config.yaml
hidden_size: 768
hidden_act: "swiglu"
init_std_down: 0.0
lr_head: 0.00615
dataset: "wikipedia_en"
Each number is 128 + 24 x the weight over its row's rms, rounded and kept within 0 to 255. Layers, rows and columns count from 0. Numbers have three digits each. The size before them is the row's rms in percent of the matrix's.

# layer 8 attention query, 512x768, rms 0.0462, rows 263-317, columns 512-639
103:118141116135100118094136121103148161125077122135101073115166140178132130154100088103111130142177131119137103135147148161081102114151131079147179121148120098100100090129124096136157085140128159100089104165145143125157139170136147185150108156141119103149100116122152143084118147114165111095163086144176138108075092154111154145105189135117113132144140118119125113164130107096134157102057
103:163124130121117115122113109096105098157127118149133162160085118106130161099132145136158131190127146118052135121164156135141116107162130123100135178148102175120122129119139120089182142136121114180118147134088101118105072127090100126099120098100141113186129103104087148133084114065109137171129161154119127119117113129140148139130128152169160137124124133158122113089156097103115127137131
112:114107142127147126110110143104112109136173105108126106171130130139112118119160165150105108097136116078097138185150094174110111118094097124103145137125122164122153149088093142112118116136153108142135141163099106099101131151106120100145087085073129114112121104124115148112142127121106161123126107102132114124167155129162154115119131139151130105136092089115108145142147156126122111101121
105:164122118104170150136126154139091126149164179091167119137137105130135121162135166167128114130108102115120133114127086157123150114153182146181094126132094130128188124107127132136121137101148146146131100114155137091126164103088039110076154102119130148088170109153101109117138105153163115146148183091108112152134150163148148090106153112132100139136111121157133125115126157155097137165093
103:108125130165100145142139111087084174113065109155119143111123127117171158125143102103146134145127149121155109151085142117094106153150165060187156124128118129119113142142100119088158125124081129126107113126118109101120133123140108145139089152143114165136098110179130110148128145121081105085172130142172133089060115136106122102125092169134078119112158113076127127150131139136129142129142
109:156109127155109141150113117119132153117126153142132075155148124132072139092146163153131165097144138085141127120119080178126072119139120106142101148107130108123160129115141146119123094104119125080151154150115130104097113100097140120118164112138135104114152124154170144086123127105143128135112145122140165147138136117147132130157125154134120140111134137124137064186082136111118157118121
105:144143150139216127111103155124158078110143129145105136161162126175146131128150157140084094154118117128128136092131111137131162103123146120153123150114138114162119112145141152079074136112117099123090110160102161137147132171138089096160108151104106142097118075164124110151166083119110109157139132129125128136124124146145118100141142137127135104113074173124126143157122165156121135091111
102:112134082104129116155129102132123134148119106137136126188132131104160148163114093158109094096123130160131130108112145087123139149145111146142096155157145138111128140136157136132134144106147139147144115116116147107142132156123115094094090154116127150120140156153164133141119138100110162144129124142095133150151126134127129124096133125154116135122120098048118067136095153156100133122135
104:119133113156096153131174118104135101109079120125095125143133124157146122142139148116142141134141124093116110185128137173098105152145101134137160130108120088149119109149075134121116116164120096149104160137101134118076164152108134104161095130114131127130148107141123094124139167115146115133079086140106110157127122111147125162152151132125121101129166152125143120152153122121145154122071
106:097146100109088122114117144098155121146146161100078122140139129114163135098091107105199119104097105175099150056112120130133124135128093117161063123149140107112099136133145136108118139127168126105162135118166107138124156084102101112133119129154132150106133112162155092094131131108075093116174100127159122141138150141043087119090111116136121134142113138124122131141158099143071138168137
109:113129089155114105166109110127153087069142119157141130105117130133124103106116164135096132105109162123124129126146121131144156127150086103177141133112107156099087083095143091131118115127138114150127125138118126145116167157116127110115117165071118159156145120113143120088144123115191122111061151153093120167130119155128143122088116125118151146143120147085140124149118132133102126126179
104:111151109178111155109136177078106138119174105105140101117102125129128128163075150123088165109108147150121136092107048127142116124142152153128098136113107086175126169130122123167125134137110096090097148126159096057100150168139115106152118129128088125128145128106096083142168139139093120139125177094144106133144123176135124097115109134129125136137087124107130142136144131129113130099126
104:113128097103126127168115145115129102153189104114122147122149119109119115129116154167186077122135111150090158118104142100120141087140133116146113149113104119090163094141175109147055119094112134094143139112171113087173105163125137139106121144130130139127144134121132109174161124105129122114105102095120137133109149128101137145115127117161146110124130125116127156131148171162136152147114
102:166205160132104166164158123097121129127161118098111096122103134123073167128160132102130152136147136171122125133124122128139160100091142151130106110152137107160120104144103129105132150105134124143104115130157127121087126104134178111126142083120117134102133117123153077130127158140130127115138092088122140147143130138130129113163158132143106065115118117123135127109095115104144156158154
102:100145119145109142137128102118125108136087120104145157126075090108128095177119146154129127114120140148147136132191174096132107137128156148119127135134178094123116129111118178097195130167109105106150141121168133148095179102139142114147147161145164128166141115116081112112108143170113142165125104124141123173120144122151147190146151102128139118116116102147143140124114122117113104133131
103:095089181100157090143138121114137120113101136094114131149132120145179106135081142103144149128168136112101117113124138110139161117123114136099097158172151113137133115107153109125151118109185108144144131179152115115100146138150125127153131100125130075099082077093161132089091138123128144148142135151143119150143077131122150150126143109151098156113112136143134116108117167151125155138127
107:099132178138161143146095117103098116141107111110153119087139125098134112138113129117137112164153097118103158094109143147101122150109120140140089120127125133154120074104173088122084147067139145149164124153160122089141094101200155112133134098135130141153157133131102163152133149125135125131138112114154134118127144085099101107129130116154113137105081139119145090144141131132169153165144
101:145166117128155170136106129150157101107127121109108109064139122141141102102140158086089098112134164111129144118116078092130148112115149141128131124130062139128101089193115146131142122123112153108149070156135141156126137146141114164133113134105119121102147100136078116125128111133106124139146104127142146118166082142162155113099144128127115130147110137119134102102152135152124133101139
097:128081142133137143159137145178145110109124136132183112075140149126157097117145130130115126113096105144131160085128115093121180106108128135125067183130133136102134134135142127124098121164123069135129116120147127159148107080134138105102161144164136125090134140124117193107099114120134096139138102145135124116129145135120172136141137107123147148143175112118126145112148145118132116149108
099:083145109100119113131104118100134132112148107108102118134105139182127128138108121129139114118129147116173111157144113133153081163159154100137120078169130139138133157102119163156117128124083154154081114180117150135135095099136116132090135061100125123082129149122192133120140150096126141153160121157132126122097152149141145126102156145117116091150114116196137144084114095080130133125140
100:139125125072151136150166137111135145107120135071173134097097146174139117157115095141143160127092106152121135152132091136153142078070167135147117112144119102140120158124113099120112123105159060150114109122142110152178139115115118176127125151125122145133122137137134117077067161147119127175128143101109110160137135129129114099151107138128148190104120130154126131113133131108161087134159
104:144129086165115096152099148115097129130141130136111160112083129115094140130102136153118143116106132120157105084151114149197127143098138144179134111157100149135087129156123073062170169071123130092109109159088107095136136112062111136131170115120116130150131138149134157142113100171154107115144123131144146115142133127131091114112123131097171102094148124153136146086161113143104087100147
097:142121140141136147137145154117095136141105124116133147170113126116181111151129146105139127166122124086144122145149131128115096155124159120134142122176089150144133149161094130119108142144143101126097060159111144110140106101094144162140053109160135096161102163144143152149139158101156095114160190107121115084112124112149128150083120126153122106132149136133105118111163094127134125151133
101:153122130146144113181132159115098138149174161123114127125101126097115157086135119154107094084109154123177095132150078142137106117110136128157103105130189150130138105157112150138100127107177179128124108120100160131123084127122112076106162090145134132123086142106107125094108124092081142111160119139084092104110132109125134158129115128128139133097130142145118122144130093125156162092146
101:127151160129137122108136155144113142152125109130168122115098143123119117158129131163154102117131143099155101162150107127105078150149101085159132085123150145152129111158165132120142131131099157136111168113138105153125104091111135116137120149106140139123121135154124150126102112157144158151133119135124139103129159120110120125078113115133109163131104124171145125099067102115135119130136
097:146113150144143101119131162186108146083119156135149116124138120097098134125135124130094112088163135114120132137148074129145127088096108156123114111125161104083183103194145118156146139152150143131085133138168115112141093120103158139152120084135142094079132109102129140116128148153130119096165115114157127137132179129181059085138127093124149104143141096124125149123127109112084103136161
097:158143124125139133092131087116131142115085122157115127127153146088114137137085094109159169137128155056123106137142164100139115128098103134152092146136139087139132120171115136102136139152124177106126160146136115118101179150160151147123170141110139105122099104109114120124125140153151085129151132090122150110123114090126144151161173116078106156134121122116130182125168066127123160119143
105:141109147102173104146111158110127104143132104150151115178132119126113128128142141169131090108098142134093135087172142082160136099136138124182166151148072136160142110090110148139116130115097131099164113131105108142158160147157145105103116172140140116127150152133108126124142107114093154136190111151117145146186108171145115124115124100096135123131145144163097149139136153166114108135094
103:121138145138122143161144136083095105123124122082128106136157129151137084146133177121164065125168130164162118151139067144119142105097109135139130130119158077108125145149133124120124140091145119108147140194117164143124160110161132179144113101106125110110156126128138105130136149121141137112109139109150132107125138138153127144137122128136097141116092135109148137133155150138115131137126
098:129139149125117106131135127080091159157082137119132169093125133162131121125181121134183137130113120117145142151130112105120113132132138135142136162150147128086097125125082143130120110105104140151114164129125094164147081105133152155119141072085100145114114117080155148123097133128108104151108127138131127105129172111157096143113135148125125135121126129111098108125130112173096150161149
100:119094152138136138097139153112108122085161123104137093147131141139133154162144121134139150139106120145125134127069155192150050142110143091128114114114164185098122131124128126119099135117147118142118115171121150121166102144114140134157152107117152131152085141116107111144119128149122116115101085168146127097123110142098130111101142133078137134156092156122133119089145129095139118145144
104:094127173169180095172133120143148131098099121122162098105139117119174111101172165163134177166160110115135119098132103143141131135117100141180103097137161157114149064122161127142159122174100087106116135145106147154142089100139095110166093130108156125126108135120152151135150164122107105124134111133143151082097154117101166168083140141145110137146131120124127129142122132109168114091127
098:171133108107125148164110133158082098112054165172122135102116092154151129141107106166114141107162123157128090140099077113133111122117084108160136102135136165132089141082105164136153124085112148062120113147118114104092139181124110135143173153146120101126088120167144164121146148127141105154083138157162117127136110151141124146147165160165103081133100128156135120115141154131159124149137
101:141117166144140151154091136132142128094138135179137136118119117170070138119103155158154165144132135138111144132121146118075115122098147113139125141093071129118091107113122115140161128111124150103100153129114104166140150161124112174133143131101157131153136124159108125113144147099149144078166124111121148127138115119142133151139124122156107114145138140095145101102098132130119141162128
101:134154150123121129117150182097100131153163138133120110144110157151146130146154142163089117097137153156070140106143129107139108136100114196102100097144113168121139087131097162155071129139182109192123137136119116147112115125107126117094145122110138094130156165088125098129134125123113128111125114070102124134139135129124134120123109119146153111135154090151141142149144111088101140103103
102:187113123118109126056130125130128085096141088116137087133144143184136166124108127087151116169165108101128127093146097081119143168128132122093107112142137145124172118144117142126116124103137134120135119121134098142155101139094128157098132140138095162151101132129112098112122121141130126130127142120132162115157148118148121143152108130133118108113146139086127138144196138151095152155102
096:094109128097093163096159134155101169142096151109136118159114121108102174160096135155118172134131128098175130154166119142156153114146163141166128082115167124136125143148114139139129132099126110167146105127120111115121124106130135117142122099085128130161087125123156114103128146114172089127119150140123147109126137157143132121162128136168140142143124138142148133067187140146137106152131
108:072107111154128137113133152126150102132092127134106137129148129131152132138153150092129129141121121144143116108123155108144116137130109119131131116153111120160094110145121123118204132107148187089091148149114143120093113124154203173153096132142122155103130101140089095132150132165105153111122104123151108101099156152116081131173140130108062165120113172110136120125126135084113147121106
098:118131142104125139105113133128132134129108111153116085102156147107078153151174106129077178134140136140109132115125179138110167112116100100119128093105080200106119157158116133127152127151080106122164140143159139161161113161137178126143093099138134141132114106110117104110127149113172100098120124097108118168108181097115103122101135127097144113123084133159132127136094096130109116141122
104:123127123119084120151158147105097177122116115135109108111132114141129108155080129103154132161154125110108127125124135091117130127081123112172144121148130111117133162165108144128180131099119152121138124114137102133166136112082165130166137126145115122125114121106135129104141135151117148126135142129170124159115146093167157154118126117132124102120121127141141138112108103099110149114099
108:139161089126124111121107165148102146170142147118174125123136123112158142124148112141159178119114119123126139077134112095098170159123164113099093163129135129115140109145144144136088156129173113125157134128101150172137140134162126117125130131134160140086128134167151147120129108115130145111179118133123093171138126158086116123121127122134097156157122127163115132071147120156139122161118
102:164108082081176148121136135118126128117120113155150107144097142148078135148126124102130118124137145099078132150119125108117139123153184138131120130128134132148131104178128135117163092114129164129119095118129104105148121156133126112116137164134135156085110088113137192131158115149122145166102172092162123185134139179119142107158118108120121071124077146119124136116175172157118128113106
105:173115092132114112124164143082154112136153153121131139135145113167147106146068117189142122134119118122074130109122156136127158091097143125103123135129159105084125168122132115126097128114105095122139087166111119105121129148166130130120131101135142145085151114124130132132147140103164086130095136106142132099146143167143151114131076109151140100139141140128092154095189156134129126162121
100:149126121137112103138144148097153129153099162134098134132179122134153151127132128156091131110128126099148125105157115165133133111189097137135167152129125135119145170151172127132149121192171166116079107111096126116136119110158148094157147099151074112126152118140111194110122200169160125113108161101118112142147129099147112149107119159120165076139140115125134188110108161079171161131119
097:121100109141108144119154142099096139142132134164090107127114124112128158089085086133139134107120100153127122133101137115121154109120107144143133136117103134093187120145134078170100126126129134130129133146120162101159096121102109169161150133113091136141131133082089135148058076157125127108130132078113130139104113105120118094135074127136135121147127121121130154105168144135165159172163
104:115153153098143134117160169116150124096125117109139150147191127093134148081086167113152098093159098138155138087131177141142145176118176141109117102099149185126139135169127108116112147119146120131131173104107160093126134135131155092089123131131109139047124120116150138118118101144109133182149121132111105140115167117168119095108124090127161190135141152159121066130171176146113161130098
098:094111130080148105191130117155139104120140126114111170180176118068144152133124139144111100147112116128134121121123142169144098122127147134139107113130150137094141115136071123133113140163108081103121093131123105071120136138166115167197131148159145127131216132107117127152148172135142125158120141086153158127130086165130140126137115121125136162113124132124102161118112112120148153154106
102:126144132139077159109165145115155108093117121099088197106144120093168178104181135101128144135155122122118120152134106128144142115129142135101115092164124105156192099124085094089145157149111138152111118132166124076122094131114151147100129098152120141100112085074151109122112081107157117121101121094138080175132132118180154176130136123106177109109157161148130123125155139111135127129120
096:120179126112175131146128144176094093136119148134148116131108139158132077140128164146184104122163138103145094113140096110172155129151122088159115130144137132100150127112127148154096137123146107108138153129171079123118169100165135105101175117124138112124075158104109120098131158099145145150162159127125127130138119144115151099063112139131073150136154108106118140110110161141127113132154
097:124138092166116111095111137172149128145152115114113137141109104161134122110150127163116065115128056126106106126133087137115108137170143129120103118124110108132180100111100124123156123150127108124144122105127154085112148095167102153133174149142121122109138097088107135150151124141134143118149125143122117157128115137140162129123126129129108134166151112104129103125144140137136137170127
102:093147143118095111114156130139151129139129115094125139089183141113165136071169094150091135147119147145136133149108130123142139139180145144128120158123124087134100119157100113159112152091079136158123144127107109153138115130123132153160064118152087121112163103111098165134119150128141100121144160178117107144127112156146106149115131159145124118154138052098109176139133154127145119148165
102:184129113082093105111150121179150134157137137111171163115112121169118120131106093125149111104146127141156149088125169117166100162159127112105134163138081124131111135085133133136103156130104121116088161150144139156121119165135156114116119086122125119133088142138125127107127122144119138118152089135160129115174097105088168117148120104094167102134143105129122071076113082150152134146128
103:122139133116160143137152105156132123153155161116147166130171125121148158150099147108108128129114163136111133137140122145147104131112134106124143130098160138105110109133123149091108110108130147065157119143092111084113083152078103139108135131162139140112127134166118126091100115150117095149109137128096167139095084128151136144062132098112118147125120108154145086120139132103119119125129
097:182099155145142116114123131134118099136121138155124106116163127179087129143109130134124145131078109112124104118114096111133191139086122123137121123131114102114124120117148183150134124143054136116156133100128144136106149095168105112101133069123142102122135127109100118129152090133120152168068127126132104141136128078089144122108121160128132106114130150134121135135133129111106123137107
100:139134104082108144137096145124121105130118172101127143155123155156126113117151112158124157121164108140109151162143125160119177123097124159120112141124102125122136097156097128133108107102146106143145133145112143150130083101093102088107155106120113118133145132098125150138100086124127149125116105143103120150109137133120128120140130120139129126136133124156142121137128112197108103149108
# layer 8 attention key, 512x768, rms 0.0471, rows 263-316, columns 512-639
100:078100143122119177123120142122157120151119106131077143132130129131146112124107097148102120152151118113113118148060115110131118145154146110098107107143126077123149197109129087123138134127111111133132119099125127132099079107147097103100154087100166104100127124114162135155143163112125121138164125135139109079128141083128107119122130128097086137115123131141142142076134108103058139075129
099:147111138093150136105123158162114169124101147122124126107109142105124067147121160085105132142148136081151142132113117118145081141101142149129126104104140108130146111150135139070099101114153115116107169119139086139153122114170135102112118130095152147144145137140130100138108141162132154130095119137093088135094132150145126135082161127098115107145098139127128168163160148113124126133127
104:077165118120144149152145151169129079129130153140145119134099110092115139133145157126134136135100123101139132130159099145105139134107178146141119132151087122082090100144114109082141126099147141127146112142119162144076107103118104142125072152137133146190159128147139135071128101119137131129137093135091104144152112117139113099112141098143134163154102145133128145148107160111187118127096
097:135126126113097122106151118142154132120119108116121147121143125102088153123128091119121104107144154136111165064143163124147119153105075100165116129161178124097084152156109114129172136122173131138185132162125173148154166134154182142151137171143138113090119112121109089080129156102118157099100085084107136158158108112156088170122089138118157112121134137158104140137098130123133106124105
101:120136145127081137121122141079150140097123140158094160154137168148091141142053139085119121144173196162119088122141154144136115097088156145135146097137132162162102132123148132109139128132109158153097119099104066136119103139097142131129115112135139120076091102098133141126089138140162105153089143135178115142159122123129136127130134114108101150145108138143151120106144117121166112115116
103:112167119179114127120118140127121186113119101121175136107130128136161134143172129161148147130134175163123132125124143072135133112146138108107162104141144123171135130138087138137178161152103086114078115130113102178125196133109125110156132119148135065108112169117073150140119167120130120138123110088115115124097140113132101108174144152151159152183151142109120160147160127101078093131149
104:138090098134117122135164150172100143107131134123113124154089103122100129132165140177119131106123121148158146151086124152101139120120128132170137095116110129152119105145151119130150115148152174163149127104132108112108190122118134126126111175150151122111179130139121142141095074135134134125151132173108113133127080106153143139118148121098213134138167075149135146113117126099127119144113
099:132085115154099097104149118161131130106160129129148113105150133142132096120107125131145149116124091100135177151133128138109123135116123119170117129135136152165158110115153106129098138125177132096157128101149099103173066087123123145116147117135149135042171173146131150115150117115138080109146175154138114129145118119148137141183107077109137144142174126148086135107107138162123142124108
104:092116097119135117132126119120093142125116151142152157117074142132130153114074122109118161104150164129140152125127108105135093141106141122133152076144094156151143082155191175127169115093141170110111120071127104144149122125095114112144090130128136115109115134155116103130145118114170109097134133135116099129116138137099101130122098157097140144089073120090166112155137089158130082132111
106:145122167075176091134139102139154125104172133129154140095150125146143152166139128147101107094137094099123167149087120104128145117107098121157122151119120140122141120135111144171154111130085115113108126099107118153100077084131126103109097133130153124134130125118124147108103133129163140105097123144120114153076150133145089146086147128135163146121129149167137145128088149112117125110140
104:101063165140121137117143108162125146128065123138138125138131173114095159099133140076116166149150132130099112114153130159101109131145070162137145102128170140135107123123131148165156063160119143140127123146142103094147082171065105151100141122170086077142149120081125136158131083111129102103094112154116137114119149119144099111144117149099160149124131114166152129122113108095123110118121
110:124079144147130082157113111119124128102149118110119154185146117136093202168117141146187106093124119065139132127141124142150119136147114127137131146148134145126148138097159162150094167121150118164149117124140153093114121109118118098127113148128135120132156096156103137126076134211137127103134118159141117100140125160105195126188151139135135116137113103155121098136096146170120110126113
103:121110111135134133089117132184103141185120124166120134098166094126126146130130114148136103133135129097115123112142164119172116142111115150137101140151143127123146111149117144160130128165167145154155177124105123145146150109132125093122080118107135143104147136124141149133118136112143152126187115110137113101146159139138150145173113131148115146167079109183126140110145108085115129146131
094:097147110089130105142127106102140129111134105161121155101146127137125097104106150130106086116144136148106138105144113147130136122121106153139127128133099105140116179148113143078151150117134142140123158136185149112132146122147091155139106157138064158146127097157064181180159132136146100084132120105138116120146099090137161146128120147159148127089099157111115145122134165149159100115118
102:126155097130096149097153127183117153145134123114114124117145113150118106154141088089115075128088126149130132103119090139091148088124084107124177097088122123079138150106130123172128107130123159117089147135132107123111107132120139085124118105150140121135122137126163105084141174101112099124131115140118107121146140142090147115122111169134140119111092140142121121159136128114156121126161
102:126150127138092099119128121109105123128135117165162079121128170131115153132157142109149115125123113117125129107103190172131139112125136138106096111134145121098103105143135134154115098126166098120134133101123115112085102165105103148105121099148115147150131159159102118109115130119152132122129172160111139135141106145151120135115107108095162146141120135132074142144126097152131124126141
112:124132130112092117114142118121123136110142138137121105165107135161115143072120131060144114116144151169133096116087122092144108093141157163141141111100106164150066175158125120090136099125143133111165110120107102166125155136089109130150120093123117091115147135155148157149108127137107108123108093136147106136125144160128123125162133145142159101114138131104142142129118140154151144154083
099:086126118144142153117172112110159119127077126137119130157114165119128109108138125162149133160140072105134144180110156115145153136147132078145160136157111087144107128117165125151115119112145148162081161113117128126087125141143128149143112122133107155119102106134142150130092130113120119137136117112117110129094111102067117130158117128090130110111148115128139111138153117128060116143187
095:144152178151163126140076119121093139138115171133159143107124113118126112123124152136161148099141143124174136122118103148150090119128124120122159088114158149136127133100155138149136109138100153134099119137155107112153137123134141112112127108159147150149181132141088103160147131107101150123143149139103163140109126147161158101132127121122120128134140132125123130137134108115148108156131
096:119133152102131138115144142105124193186096121115127117128151172156157167140115092129139159133144124119123130140137136116103184076096136120136152096158144103113140145143152155114105118114118052094132098109127129128169119133094100132116124158132126153104119129134129137138118134095144111158132082099158128145128159093118056138108069120098114162122125111091116148170095124106195168123125
105:092117199109125119110132124112167130165116128127142111138142180130129106118120127101108100132126178177156099094130137080108105119145123144171101151131135120150125104172117141117159169097122132150121124145117126152108145149165133090165130102143102099122173131131179112176172140107175119094144120168145114092134138113112102149114142154095088121066145172075148140171161110139120183107120
104:121150116102141178099124120082113093109139149170148119123153140113153172102130102094162101136114123146102117110120126107136105095108134105120112107097149041149148142150133161142095098104160087128143155151156135125148155119106145097149136128135099125128124091122123100142117097071168130144053129055128145151112136137117125152099155107122099140139140136137166106128142090052125152113121
098:098157124141116071141141097092153129146152161141139119104171134152155084134119150098122110129163129159134117118100142153133129101124151118114169136147159158099084158105168099136142139114119117140126139122158093178132159120160136127149141122123125146150112154102125110125145139131138140124080138109114139161160141163135140094143177138124119141107129125148153110173150138118135149140136
100:120149121163115146082145119109097161099148110138153143123165108103138120150117077112124172150166119138142138134077125112128108115136094130098153117118150144168105141152140109090109103128129193166096162109184102130096139113132168124131137189159120137102099109153128095161157172157172114123104139110114116124109096106148115133139157167140135105134139127184140132121135105107100119193156
099:145127103081167146119138163087095077154108124112111141132179139131144121099138093093111106153125108131147148104110117086133174099127119117117159145134118151151152115092129127141144131150157122095130130110092103129149114118094130128129181109124137152149128131165117139150111112134099112120174147125092120118137100140142136119121180126145136106117137139094116127155177139153108122127181
102:148133122148106091126135132091106161211149100120111122135150126104125093140116143172138114081090121142114164121085109169133138103146155094098111166075140113124122149139115129122132156152144164096181159089120100124109135134130075127133124170098141156135144144140086166153147139124136145130095128080146159115153123084138125144112111140172156122139172131142092125121092109160152100156138
098:166162127108171131154119106152098117178109145095145111113123127166133134151130145108148097114175160162142147109116150169121135113131150086077154135119130135117105143158165115134105125112125145108080118109134157131158109120134134141132086138140093120151149113157157134129119098124129127111122092148173096148174142125153158143116126136134132133100118131136157099116128128145123112159112
099:142081147139097110109114130104157168110133114099144132118155102104124178118148119127101153147134133139164132111128123133097109141109130133134119148101140064102108128095132109097125126142102145080128099129128169098103107119157110116137135076155160134135139076132135153125109101090125126148075113140120129130123090106090133141144131124151144169123130132099122127139097110094102135129130
114:115110179147113110134171088137107136130087137136095143121089147102102109112157126133125173164115177153150107143105157097135148120122139112160109126124098127122099141101119130147205096151160159156142135109135114099139118113098108115175085117135126162158133107108142093157122151083137104147142142158161139106105152127147111140169129136124117118114124124096138110138087113138148163128128
097:107084141121163110122137140166174131151122140160116099094137156106096138105123174127086118126160138103102128149156130174127096129120173113065096144077173173173151119171146107109149143135123101168119147098104144133130106132142141119098112118141119135159107105132065117130113163086113121158114123128136118141086151160120142157142134146164081111125130143122145119109118137121094137075123
113:127129096135104110133101112121125127122147129110115134150131107120114143146161115172125125080137124134133148138164142098150161170145096143138097155129144139101115133149125126138105197137128129090117155079146116144189094103160148139125125157160162134134146171123136135111111106123113123136178134093133138135132106145142138126149142100127112125130160091160088147099141138195144112152149
106:125127151127160109118122137108098109141155089125136144111141129102127122139150135130094084100100139120101109180102171087107094126152136121127090110178109120144138147112131109126111129106135138096114097090122117130122213139099122172087129128167125147113126079132142101128107146112104135117148165102107114111096132129146120110144183129122113133138127153107160122138158085171131120103138
101:141101152135136149087172099111098117104134080131156149166147170136148141119189152110170150125120168129140124116125135133132143143087142098154145113122105098136124149159126131151119125106128161139145148139146168147163137155085105163140132146126116141145115121116083133128102139101114138153113168113127129095138154141137128168111156149102112105103128124105159113161075141124156105144130
100:113114117126108109122170129112145087105123090095094131151127124139142136102150097122104147155122124135123140164149168155176123118141123117139129125111156094138109142171098111135144158111186120120131116132128115098112159126146160148125098113129096125103132093156105145120138099139096115112079104154089139120101115167134147156155128143085184137097077144113115107146097120133133106065113
107:108106127128114154129134103157111111167091102160096088104169145110063109144125132099153115142131143168128092127112128138152128109106146135133144123126161110126151172128122162104137154126078136100108148135150168120127159165153080132180149172180107155119087121121112117142155169122127103121113145100104134085127091118158110101174159130103095089124106148102145158155131132149123178131105
109:096132133130119151121158121146143139111111113132105110102120142136117123145088120100101117155141134152116105113091136108127135112107132132143165130119126131140081129124192124130129116104093176128139139140088117107127144135153134129170141091082098076147143126159132158111149133172120099156136155130163099136125137153124178091134179138128130128108120151142122146159134116098102114139118
101:101128142108144107144112118177134117188157109092127155159114093172126112124145128126122094098141120135143139153087086119124134122129136174158115157131106129104156151118118109097107157160117166141133071144115156167130099137132132070129116140138142165154160129111125131108133136113133147131103161055129146136128143153107133120138112092111149099126103119126126174112131135168181132126122
116:112085114126140117149106118177114128147143101099157128134141093088148114121107090187120088094131089123133153141099131130136128129128170126104113168109120165087151119154110097136129136135134135113136131121176117109144102105145056095118156131154153100138167140111159130177144132113083147168139151083146136140173089103100154123144089121163147124132165119150115101153134126165164065106148
097:117133097109115167151093130138133069138141138134121132128136119132163099088151131123110114108145125120123136123128086140127131148133113147156143172151158128104132120130131121094149132131140113109107107136138104107170108085102099096113126181155117142089168125124161121126171150121087146147104135165138104116163091156193145094144130127123100161137152123057142149137102116136126144142148
102:139110117124131137134094123100119125125082146120149137144134101113105121128122128157164156117081134103148142140103159125147130157138157129093123161142121128097091129110188169163105156112129148102147112136126107147135111175137125122120147100128165083095115130137098156159129164146111132119128105131117136149139106106127105144109116113147155149183098093192078132154123134128137137114121
132:138147114102130135132166107108121114113071120152082125140108160107125135109133098057100141146156188138120099144094097125142123098110119113120143108127105119162120139130136116103174092117122140154126112141163118087134114104110165139152123138123080121146128076132128103126129143123131114136108115136113111120068146130162112112101151167063136142095104164106178131161118149109148158080118
101:115198132122131139112155100135123124124093126130085148108141174099110135095139112162104154170104094132141137163142155134134169159105110075125117125136138088135150105159116119164071127094144129127123141121130146131139102143144145090123108105134111133163103127128129100093120140115148130144151145161085111099137152131163125085065164158132071176112121122131151178158109119149132108131120
112:123109125136134161089132131145127158171108121178118110112119170083132095107119145109138123139158152119147109145096129137124130139084099139123137106147125134153111130122115134133163092159137116119107083160114151167146143073077107120138101109153095120144107101134150100099136130104142150114097133142158132142133140099186113126143167135090103097112119145100120114125137104128117157111120
102:136139135130136090133100157125125114134148119137093106111047105135156131121125143128121151103115158152122113096152082071146153186110142127110119101088090131146090106122113123113170143091130110124160112154128096128093153148110127138123094172125122115143120126093149081100165126087059137142152126151134132145124156164116119103129146130127113125126171097130141131193137151130110115175098
097:135167127107160110102106090130164159112166122108129126136150133177131126110157150124154141126115145120138106148155104138114097155127161110134133125129148107151140130134161133108152183081125137113137129105117146107087094116119093123151114112134155128157089104162111127131118130133116128121120094101122094131145144147109106123141159124133133111085143151154120137084120147138123150160115
106:122127135126125122128156092126063125147093121139174107083135154111093136108164135098138131146134170087110116202107128133116119133103088127151160113177130097125124111157137142112107075125113108130174109152111140127130148118113109086161151145105099170163087101124154095095141166125140140133103128116098120118121138104105093135087137145117136152117145148148132123125096091130104156141148
098:205125098156154177122126152109127119152082112141136144106095140118126119071162157096167131126196101170124112111155116129138126126118116129093180139140111135128114104064137160124131114111095145143127114112138122123137086166090152109113133121132132100130127121173101118137085153108094109137082120171123092130112150112124099147119144147177130101115148114129162097161102134169167126100140
109:152147180108137091178169142113079137125118152118135105139121118129079134098127108128087142108138136118125137145136157114114146143111160158170138113143136113111170115106123146146113151132125124128092167080149087117102085134175162149129095116145137136115115114167108139129122153128134125172174123143142128095149117113054144132137111140155113101141115104172129116147131152140135119101139
100:131132108115086151114182112117150126183138110077158095160169133141108157113122144166116084096117108116142126131127131117138126153108135138149110109116114162115136156138087119151100131124150118165106150111088114122125140127150133152117127154108145139167124153119107127135188094158111163155138105083123120141120140126110113132152136136149118138118146124135110118129091110145101150114123
095:098095135112097129125137119135116129134144090125187109107121168148115102091151081073144172140143139145105124115115157126107115121134103095180138131111121131150102118154098166122123141150120117140120135130129123088150119125126128102171113140111114166151151146137107154111126107166093151161141100135174148142096095102123122122131093160094121126104141104116122146127119094106126113159126
099:101179140152110124152119125094108159108130098170132154063106108134114102170167121106185143071103134123136117150159143077150161135080121137118102130097149168103148113112145104139101126179127132129088157144105134131172080145147126163049121118083128168154129121144143124137111117135179108119096144133161126094081157124133138136112153132104108118138128145154170138135109128122111122130129
105:110133103168171114134125167065131115151118131157111135118105137129112142130092139108136117170191164138125128121125138112107106093094135136127143100152150138115127119174133160068182095069113109101102136098134099144100121127123135129094123152158151121146165135149092094116130130123085110111093144143131145124085146125128114161094156119120096128102107177118125132145108133118136122145137
098:123124099162099147140104121126121112160115120174134152113094137194106152079156121102074130162122114148096113164121184167125120144120126170146117114112112143148112125101113115113167118124121122134142135123105155154110136114128188127140123152113138145122121101115089130142139150076155136111121152157172122124121144189135105104150116119178094119153127150136133120118119137137150118167164
099:146134145109170101127133149131136141098065119111142130174135137125127159124096103114138130159130110134137113112142137158118115130128130125125095115123150147170123164106082114108122138109146122131101141121121089128150135151152142134160088153160139134117103113131155147122148129114125138086126140121167145118124106111176133210156175140126102128150097115111142114127140100143100150142127